Each number is 128 + 24 x the weight over its row's rms, rounded and kept within 0 to 255. Layers, rows and columns count from 0. The size above them is the row's rms in percent of the matrix's.

# layer 7 MLP down (transposed), 768x192, rms 0.107, rows 723-767, columns 96-143
size [ 94 101  95  92 101 106  92 102  98  94  92  94  99  91 104 103  91 101 112 102 106 114  96 105  98 104  86  97 102 106 100  95  93 107  97  99  85 102  97 102  98  92 104 101 101]
[[115  85 117  81 153 118 122 127 159  86 155 101 143 119 127 131 127  97 141 116 111 113 127 170 132 132 112 118 151 135  76 135 143 106  86 126  86 123 147 128 122 116 102 144 120 115  92 113]
 [122 138  86 166 106 170 100 176 146 132 109  94 142 168 154 162  86  85 133 126 117 138 148 138 119 121  96 155 103 122 106 108 117 106 146 109 116 149 126 120 185 108 176 121 154 131 151 105]
 [120 141 159 142 127 148 151 149 120 108 142 129 110 128 121 185 153 153 128 109 156 103 152 158 146  58 123 115 123 137  93 115 112 149  85  96 115 110 115 121 111 116 122 143 141 151 187 133]
 [133 140 138 103 132 114 183 147 117 135 125 128  99  96 128 129 107 100  80  88  88 107  93  99 157 114 142  97 146 104 106 135 167 172 118  86 142 143 145 123 107 116 154 100 131  95 118 126]
 [128 145 110 135 176 128 155 154 151 137 146 177 132 134 107 170 127  88 132 166 139  99 118 113 160 130 124 133 121  96 121 119 160 146 147 141 145 113 162 112 100 112 166 133 120 115 155 147]
 [127 125 135 105 142 116 153 173 149 113 149  97 153 153 106 125 128 116 134 105 131 155 149 113 128 113 131 103 123 128 150 123 104 128 135 154 129 123 141 142 132 129 107  86 132 110 150 121]
 [ 83 104 102 173 166 154 136 110 109 137 124 118 162 114 137 125 121 119 173 143 149 127  95 154 119 121 139 141 115 118 128 140 163 117  99 128 153 127 136 199 166  96 149 124 144 153 132 184]
 [146 120 133 157 131 114 100 151 148 130 116 114 136 128 106 170 146 104 116  97 133 110 111 126 148 126 123 130 110 137 170 117 148  96 134  90 132 117 114 152 121 121 140 113 145  91 140 149]
 [140 124 136 149 151 115 144  97 130 107  79  91 135 132 130 163 105 137  68 159 113 140 117 139 103 140  75  88 134  98 118 136 119 143 167 123 135 148 109 150 147  92 142 120 165 149 143 100]
 [ 97 152 121 119 151 121  94 122 138 134 136 146 128 123 148 125 151 117 177 140  81 133 129 119 116 110 132 176 124 169 138 131 156 131 131 132  71 128  94 141 129  96 130  90 139 135 123 170]
 [177  85 153 132  99 162 138 156 125 104  95 122 153 116 132 103  83 147 132 121 137 127 141  90  85 151 134  92 158  98 131 143 127 142  75 109 144 131 136 121  79 142 110  89 121 113 111  86]
 [ 78 143  87 126 111 158 188 151 146 139 102 124  89 123 146 108 128 160  90  74 143 123 139 110 122 144 152 136 107 119 159 135 122 131 129  98 114 130 160 110 133 116 130 134 139 141 136 157]
 [123 127 196  92  90 127 112 168 127 165 145 170  97  96 124 122  89 115 154 139 114 134 121 111 143  96 138 107 103 157 146 148 112 123 146 133 107 140 111 131 125 130 130  70 154 118 109 104]
 [145 118 138 132 151  99 123 152 127 137 156 102 105 147  99 119 162 114 104 151 140 159  99 149 169 114  94 130 139  95 109 126  72 103 147 124  72  92 148  86 123  90 149 109 143 163 134 123]
 [ 61 112 148 144 186 142 125 102 145 126 116  94 116  90 129 129 144 108 167 153 154 147 141 137 153 119 174 112  97 143 138 139 129 167 112 137  99 116 153 121 147 174 112 154 144  93  97 143]
 [172 107 115 149 126 130 124 160 148 123 118  63 135 140 173 196  98 106 116 110 114 108 106 131  95 114 111 114  92 158 112 115 164 115 103 152 138 146 137 100 146 134 151 137 141  78 116 120]
 [130 118 192 126 146 129 142 112 132 117 130 169 115 143 147 130 152 117 141 139  79 161 106 124 168 125 164 116 122 148 127 168 159  96 140 126 117 137 150 109 116 115  94  74 157 148 136 110]
 [133 103 150 154 136 109 147 168 140 118 142 139 166 114  78 184 120 112 149 118 145 100 115 131 141 130 133 104 147 136 141 149 120  92 127 137 110 120  81 112 142 125 109 154 117 129 198 107]
 [108 128  96 113 105 136 146 117  97 133 150 153 137 162 108 146 128 152 156 110 162 163 120 126 138 101 129 127  90 111 151 143  97 144 162 124 107 145  90 150 131 157 117  54 110 124 148 135]
 [158 105 144 147 166 152 171 121 109 143 125 172 139 141 129 102 124 131 129 117 125 171 177  86 144 106 152 123 139  97  66 142 113 172 126 124 124 121  79 111 129 111 120 147  90 133 143 144]
 [120 119 146 125  91 118 106 114  85  81  88 120 139 119 100 142 107 145 163 135  71 122 131 120 150 124 146 122 110 115 108 136 132 114 104 116 118 152  96 158 119 114 145 133 107 159 119 107]
 [ 99 133 149 149 132 156 123 109 136 162 109 143  90 128 155 147 135 118 128 141 141 137 139 140 167 108 168 139 104 133 112 121 138 104 145 189  86 124 152 106 212 108 135 117 180 114 134 140]
 [118 112 158 141 149  57 144 102 134 114 145 140 111 181 114 128 124 127  96 155  86 126 110 130 149 140  80 153 107 125 106 110 173 134 109  73 129 181 123 154 166  53 142 149 161 122 110 151]
 [165 110  98 168 107 167 145 147 132 118 122 173 131 143 101 111 158 134 163 158 120 112 128 150 147 120 119 153 151 159 116 113 126 141  90 109  70 130 106 168  92 152 121 138 129 151 159 116]
 [114 127 159 153  75 155 123 119 152 121  89 103 128  99 111 139 104 112 136 104 138  93 100 104 149 130  61  98 134 130 158 111 129 159 104 114 133 152 112  73 149  76  98 124 161 112 171 120]
 [188 116 171 130 144  97 148 151 127 152 151 109 110 142 104 112 125 108 144  78 113 119 120  83 115 108 117 159 147 134  71 140 117 130 128 165 144 160 179 133  97 122 111 128 124 135 114 172]
 [137 165  94 189 118  93 174 120 170 131 123 177 141 125 116 160 137 171 131 118 177  94  89 103 132 128 107 124 123 134 135 130 120 155  74 156 101 158 123 110 109  87 127  91 182 129 171 116]
 [129 115 134 145 127 143  96 113 138 112 119  80 131 122 138 134 154 185 113 134 142 169 118 122 111 155 121 122 127 146 151 159 127 111 153 142 145 110 194 125 107 138 148 109 139  93 128 160]
 [105  88 149 105 147  85 169 103 100 110 134 106 142 111 109 149 128 133 111 135 126 127  92 154 182 102 175 138 112 137 126 130 103 140 124 141 195 165 153 138  98 129  87 168 102 120 142 131]
 [152 175  93 155 138 171 102 163 144 129 196 102 135 156 151 190 154 150 112 131 110 164 114 121  97 123  98 121 160 145 117 157 122 129  86 114 107 169 151 132 140 132 161  86 146 107 132 104]
 [ 99 112 100 114  99 134 123 105 154 117 131 107 116  86 126 115 159 143 126 104  90 144 110 114  94 145  94  98 151 121  91 128 113 110 107 147 119 121 112  98 103 126 138  87 109 146 124  82]
 [158 147  81 137 157 136 149 151 121 143  74 135 141 117 160 139 159 118 133 118 161 181 149 138 120  99  97  95  92  77 127 101 127 116 137 131 163 106 131 119 132 145  84 111 128 147  90 144]
 [157 121 134 151 100 158 166 109 130 127 127 108 115 131 134 135  89 146 195 118 155 144 127 186 130 135 103 101 101 149 153 121 122 129 145 122 144 144  78 132 141 120 133 159 149 117 101 154]
 [146 156 147 128 114  99 129 155 112 155 136 132 106 130 135 153 133 142 129 134  95  81 171 120  94 166 112 104 153 137 146  97 147  93  91 144 111  97 111 104  92 148 127 149 143 119 126 101]
 [159 128  66 142 140 138 161 135 156 153 151 100 128 120 118  98 113 180 112 123 122 165 117 137 110 113 116 150 125 138 142 140 102 130 141 119 163 171 115 150  97 167 139 105 121 155 142 109]
 [115 142  99 108  97 165 146 117 121 121  96 119 115 153 164  87 134 111 126 128 101 139 131 144 147  90 100 132 147 154 191 153 167 122 131  84 101 128 106  75 111  75 121  87 138 104 157 144]
 [116  97 118 134 164 119 138 134 150 117 163 134 151 151 105 120 118 152 104 153 110 158 178 114 130 138 159 137 140 145 179 115 132  94 115 130 155 155 141 137 133 134 156 136  98 115 109 118]
 [100 127 160 115 142  90 144 119 133  71 137 148 159  97 134 123 148 112 127 152 149 136 101 163 107 132 143 115 148 107  93 135 116 137 124 149 152 149 180 110 133 128 167 109 138 128 113 122]
 [155 129 144 177 145 122 114 177 148 129 137  92 135 148 134 145 128 120  81 126 131 125 174 118 130 148 130 105 120 162  96 148 168 109  99 121 155 107 139 120 110 147 154  96 134  92 141 111]
 [147 103 185 113 148 102 113  90 111 105 147 130 125 109 122 112 117  96 148 104  89 129 121 159 167 181 162 143 115  96  88 133 151 121 118 139 137  75 112 124 116 136 123 144 145  98 127 126]
 [153 116 136 100 145 104 125 161 113 106 158  96 148 107 133  95  87 100 111 133 160 141 160 116 117 123 102 157  97 114 110 125 155 126 113 134 136 112 129 141 122 142 140 164  79 115 159 158]
 [127 165 184 140 118 165 144 126 143 117  99  89 149 152  96 143  99 160 157 124  98 155 101 143 103 118 145 147 112 137 123 114 120  97 141 138 142 157 156 123 132 158 125 168 127  69 153 151]
 [103 118 155 123 128 106 123 151 107  98 122  89 133 142 117 141 133 146 134 164 120 108 148 126 171 108 161 136 115  97  91  97 119 117 106 180 184 142 132 113 150 117 139 100 111 106 168 101]
 [121 128 165 153 142 107  90 144 104 147 121 160  97 142 181 138 115  99 113 120  76 141 117 113  93 161 133 148 160 105 185 103  97 115 102 123 146 157 148  93 155 104 109  92 149 133 133 128]
 [115 125 133 136 128 112 113 131 180 169 124 137 129 151 158 108 122 142 154 151 103  98 165 103 122 115 144 101  97 102  87 180 142 120 164 124 125 138 154 137  92 101 118 103  96  94 176  84]]
# layer 7 MLP up, 768x192, rms 0.207, rows 724-767, columns 96-143
size [102 102  96  97 104 106 103  91  95  95 106  92  97  94  99  93  96 108  96 110 101 103  95  97 103 100  90  89 101 101  92  84 101 100 105  84 107 106  97 107  96 106  99 107]
[[117 138 114 110 174 146  82 150 156 110 128 120 119 119 118 119 117 109 148 151 148 130 141 106 142 135 139  67 140 130 107  87 130 136 120 139 139 120 129 133 140 123 127 174 118  83 134 146]
 [146 135 158 119 133 143 115 121 113 157 122 151 123 122 136 120 124 145 133 140 155  95 148 133 143 117  78 128 112  90 112 152 138 150 137 116 153 143 174 150 181  79  79 142 112 111  89 102]
 [ 82 133 124 160 105 120 125 119 130 143 106 131 149 148 123 128 129 105 101 132 135 135 162 146 155 140 181 110  98  90 111 147 141  83 109 127 143 146 177 121 151 139 108 157 122 116 117 115]
 [145 110 142 120 118 125 145 165 144  74 127  95 130 153  92  79 133 118 101 120 151 119 131 127  91 150 105 115 100 109 126 100 139 143 145 108 123 134 130 172 114 111 150 127 140 140 105  92]
 [115  85  86  96 120 122 152 151  77 140 130 135 154 128 132 148 131 106 145 151 146 154 149 102 135 136 141 122 137 107 121 167 104 148 177 112 145 108 150 155 107  91 126 104 117 134 111  95]
 [135 116 118 133 116 124 146 172 173 212 153 141 178 151 148 113 151 129  99 156  96 141  90 130 132 121 140  96  95 129 104  99 130 102 128 167 134  95 140 129  81 163 139  97 125 124 160 137]
 [109 126 138 138  96 110 139 157 138  85 155  97 162 130 148 149 143 128 130 143 148  77 128 113  71  86 100 132 106 153 128 101 174 144 169 142 102 115 168 121 122 105 114 132 103 160 132 115]
 [109 112 163 174 149 133 159 135 118 141  67 160 143 154 120 161 126 136  98 132 156 174 113 198 140 177 106 170 132 131 100 137 164 126 154 144 110 171 105 116 132 107 132 143 131 110 104 104]
 [106 131 121  76 119 113 100 143 107 123 141 170 143 123 143  80 120 168 105 115  78 134 137 134 130 149 125 108 138 109 152  86  86 163 147 142 155 137 146 138 122 136 137 135  96 108 124 137]
 [127 149 107 104 109 116  87 156 132 111 128 116 128 150 112  70 117 148 105 169 117 105  96 138 134 146 142 137  91 125 150 100 135 120 127 183 111  67 107 121 133 112 115  93 119 109 101  89]
 [130 108 152 140 163 134 148 161 142 164 106 112 143 158 141 117 116 148 167 150  95 113 129  88 114 132 125 161  99 121  85 138 131 157  99  61 121 140 146 122 118 141 118 125 138 125  93 129]
 [ 79 109 128 134 154 157  90 154 181 119 113 137 124  81 107 148 127 107 121 122 146 153 131 160 126 111 138 155 136 149 127 143 119 152 136 142 121  93 122 134 130 158  99 116 128  95 168  67]
 [111  98 145 111 120  86 129 157  95 126  76 127 128 120 122 118 105 120 126 129 133 165 130 103 155 132 105 131 144 134 141 160 102 143  85 133 175  75 139 106 132 107 137 148 102 140 100 111]
 [107 131 108 137 191 105 117 141 140 128 142 155 171 129 109 119 124 118  97 111 123 142 146 103 151 127 130 146 120 113 137 127  92 106 124 115 125  94 143 173 160 145 197 175 102 124  96 186]
 [ 96 163 167 174 138 161 104 148 116 103 116  99 119 142 154 102 191 166 105 133  70 134 146  80 131  96 140 143 148 132  95 152 125 154 146 131 131 128 131  95 146 156  93 124 102  98  96  97]
 [124 137 159 145 138 174  90  81 114  99 125 155 153 116 118 101 133 128 148 120 124 141 136 134  83  93 157 113 159 136 119  87  76 143 172 119 133 179 110 133 136 119  96 127 148 131 117 179]
 [161 161 172 141 140 109 140 124 154 131 185 141 112 115 107 175 123 130  93 154 145 112 138 119  75  98 103 110 104  82 121 160 122 111 154 125  87 128 148 156 113 125  86 163 103  99 124 109]
 [ 89 104 163 162  87 128 143 137 106  84 143 132 188 134 137 114 149 126 173 143 123 129  93  77 162 130 135 172 151 149 152 140 160 121 101 135 141 113 127 163 122 123 155 130  67 103 138 131]
 [103 162 123 125 133 134 104 101 110 113 155 142 129 154 133 134 105 108 175 118 151 110 142 157 114 137 147 142 142 158 100 103 136 161 104 112 154 149 153 140 178 125 120 116 118  99 114 168]
 [ 99  80 150 147 147 109 124 104 113 144 127 114  95 101 123 155 196 127 140 170 108 104 115 140 144 110 139 124 107 128 162 112 151 150 159 117 152 131 176 124 140 132 151 169 146 150 152 172]
 [109 120 100 157 135 134 117 130 113 116 152 108 132 142 186 134 130 116 151 167 132 104 104 111 144 160 139  96 128 134 117 157  98 150 161 147  92 131 129 137 158 144 113 172 157 169 119 138]
 [109  90 149 121 159 121 130 147 140 103 117  85  93  90 119 126  82 107 110 111 132  81 133 102 165 139 116  89 141 144 103 134 137 140  93 106  86 135 135 155 106 116 184 107 161  98 180 152]
 [146 117 120 106 114 123 130  89  89 114 164 120 144 100 157 168 139 144 110  94 130 122  97 125 140 157 108 146 101  93 135 103 141 118 152  89 117 158 168 133 162 154 177 135  81 132  95  61]
 [ 93  86 122 154 108 120 109 127 129  98 150 137 161 139 131 132 120  90 140 149 136 134 142 146 115 159  96 143 125 181 176 122 155 167 146 123 128 112 108  93 132 147  74 155 134 166 118 123]
 [118 127 158 130 128 125 126 120 148 121 128  94 127 118 124 145 132 165  83 102 107  89  95 139 157 124 107  97  98 137 120 100 153 151 149 125 122 132 156 118 139 125 101 105 129 169 129 155]
 [172 110 121 100 163 121 151 148  99 125 135 128 154 110 105 159  79  99 127 115  99 131 155 152 131 113  93 130 111 158 159 145  82  90  94 112 156 128 119 145 155 107 149 124 130 132 139 138]
 [122 100 166  98 117 127 150 141 106 113 124 142 104 154 133 147 142 172 132 159 120 187 164 148 119  85 164  95 124  83 149 171 132 115 143 140 110 112 122 155 164 114 134 143 154 119 101 110]
 [109 169 110 131  94 155 109 157 122 140 111 147 153 134 121  79 136 124  97 136 139 149 151 110  99 178 123 117 155 130 153  97 142 102 148 117  91 100 111 135 156 124 179 116 115 132 133 117]
 [153 130 131 122 118 107 153 135 115 123 133 158 127 152 118 133 134 134 127 150 154 145 133  98  60 128 131 113  96 113  87 135 141 156 142 151 124 159 162 148 124 185  97 169 144 115  76 109]
 [130 106 124 113 138 128 171 129 116 112 161 128 185 146 147 145 112 152 153 126 138 113 121  67 160 174 136 163 157 158 142 121 112 120 127 123 111 127 136 131 108 106 163  99  73 151 131 156]
 [117 131 141 150 136 118 136  92 128 118 102 174 122 143 153 141 166 108 132 164 130 100 176 149 154 110 139 126 157 115 126 126 170 112 152  92 144 126 136 123 123 118 178 181  95 109 127 104]
 [120  98 106 145 140 115 119 116 176 126 177 127  95 145 117 118 137 160 122 103 113 166 135  90 116 126 129  86 122 152 131 144 107 156 175 162 128  96 135 155 123 110 139 115 146 128 102 143]
 [170 126 170 122 101 138 103 128 106 147 143 168 136 121 139 157 116  93 119 170 155 123 136 145 122 163  95 159  84 146 116 123 113 134 160 138 116 128 149  94 139 113 168 126  82 139  60 160]
 [119 109 135 129 132  80 159 146 167 176 118 133 145 117 100 122 145 132 103 117 132 177  99 119 114 127 135 128 195 161 110 146 144 113 131 125 151 135 106 111  98 109 156 145 139 157 105 128]
 [ 97 117 151 125 164 170 116 162 116  88 129 102 158 124 105 107 144  91 162 145 143 108 159 122 145 151 109 172 123 149 157 130 152 180 141 141 134 138 132  94 125 113  82 157 149 140  96 107]
 [114 141 130 124 130  80 134 139 158 100 134 109 103 159 144 137 110 121  97  97  99 118 125 158 116 119 153 140 133 171 114 147  92 151 103 118 137 110 137 124 147 159 118 140  85 114 117 128]
 [110 108 107 112 130 101  98 118 159 105 115 146 150 114 127 172 117 103 156 120 151  94 127 178 127 137 107 154 111 152 107 134 109 175 154 112 130 102 122  82 152 105 118 121 138 164 167 143]
 [135 147 127 161 141 183 128  99 100 141 136 104 123 135 163 127 120 113 152  98 134 145  98  93 138 121  92 102 116  98 110 121 113 128 114  98 156 155 168  65 125  79 150 148 134 116 109 133]
 [133  98 137 111 105 138  93 109 130 124 144 158 119  84 158 111 134 115 139 149 131 153 119 104 122 139  97 150 162  93  97 117 100 172 103 125 168 106 142 146 115 139 151 125 112 134 140 100]
 [105 103 119 136 158 123 127 127 124 150 127 106 127 160 122  85 132 123 124 144 159 114 135 124 164 133 141 176  98  99  98 110 103 147 122 110 156 123 115 147 194 113 150 104 133 111 127 107]
 [ 87  96 144 101 137 135 125 120 125 123 121 114 146 138 132 132 145 111 129 148  93 133 123 119 134 145 119 106 168 129 118 118  90  84 140  99 147 131 131 117 148 124 140 143 144 136 155 141]
 [123  84 121 120 159  63 141 148 166 128 156 113 140 124 164  80 140 163 115 157 110 112 104 120 135  98 147 131 132  80 139 137 136 131 137 117 108 122 107 129 111 131 125 122  94 130 127 144]
 [141 166 159  95  97 132 128 120 159 108 127  78 154 107  78 121 120 100 119 162 143 109 151 113 110 150 130 134 103 142 140 136 131 116 125 111 138 120 113  99 114 132 112  97 150  99 122 128]
 [105 104 152 156 148 111 145 121 135 134 132  80 150 120 106 102 132 107 135 119 129 122 102 124 164 136 117  95 116 128 118 107 111 133  75  88  96 156 108 142 152 105 133 108 110  86 122 134]]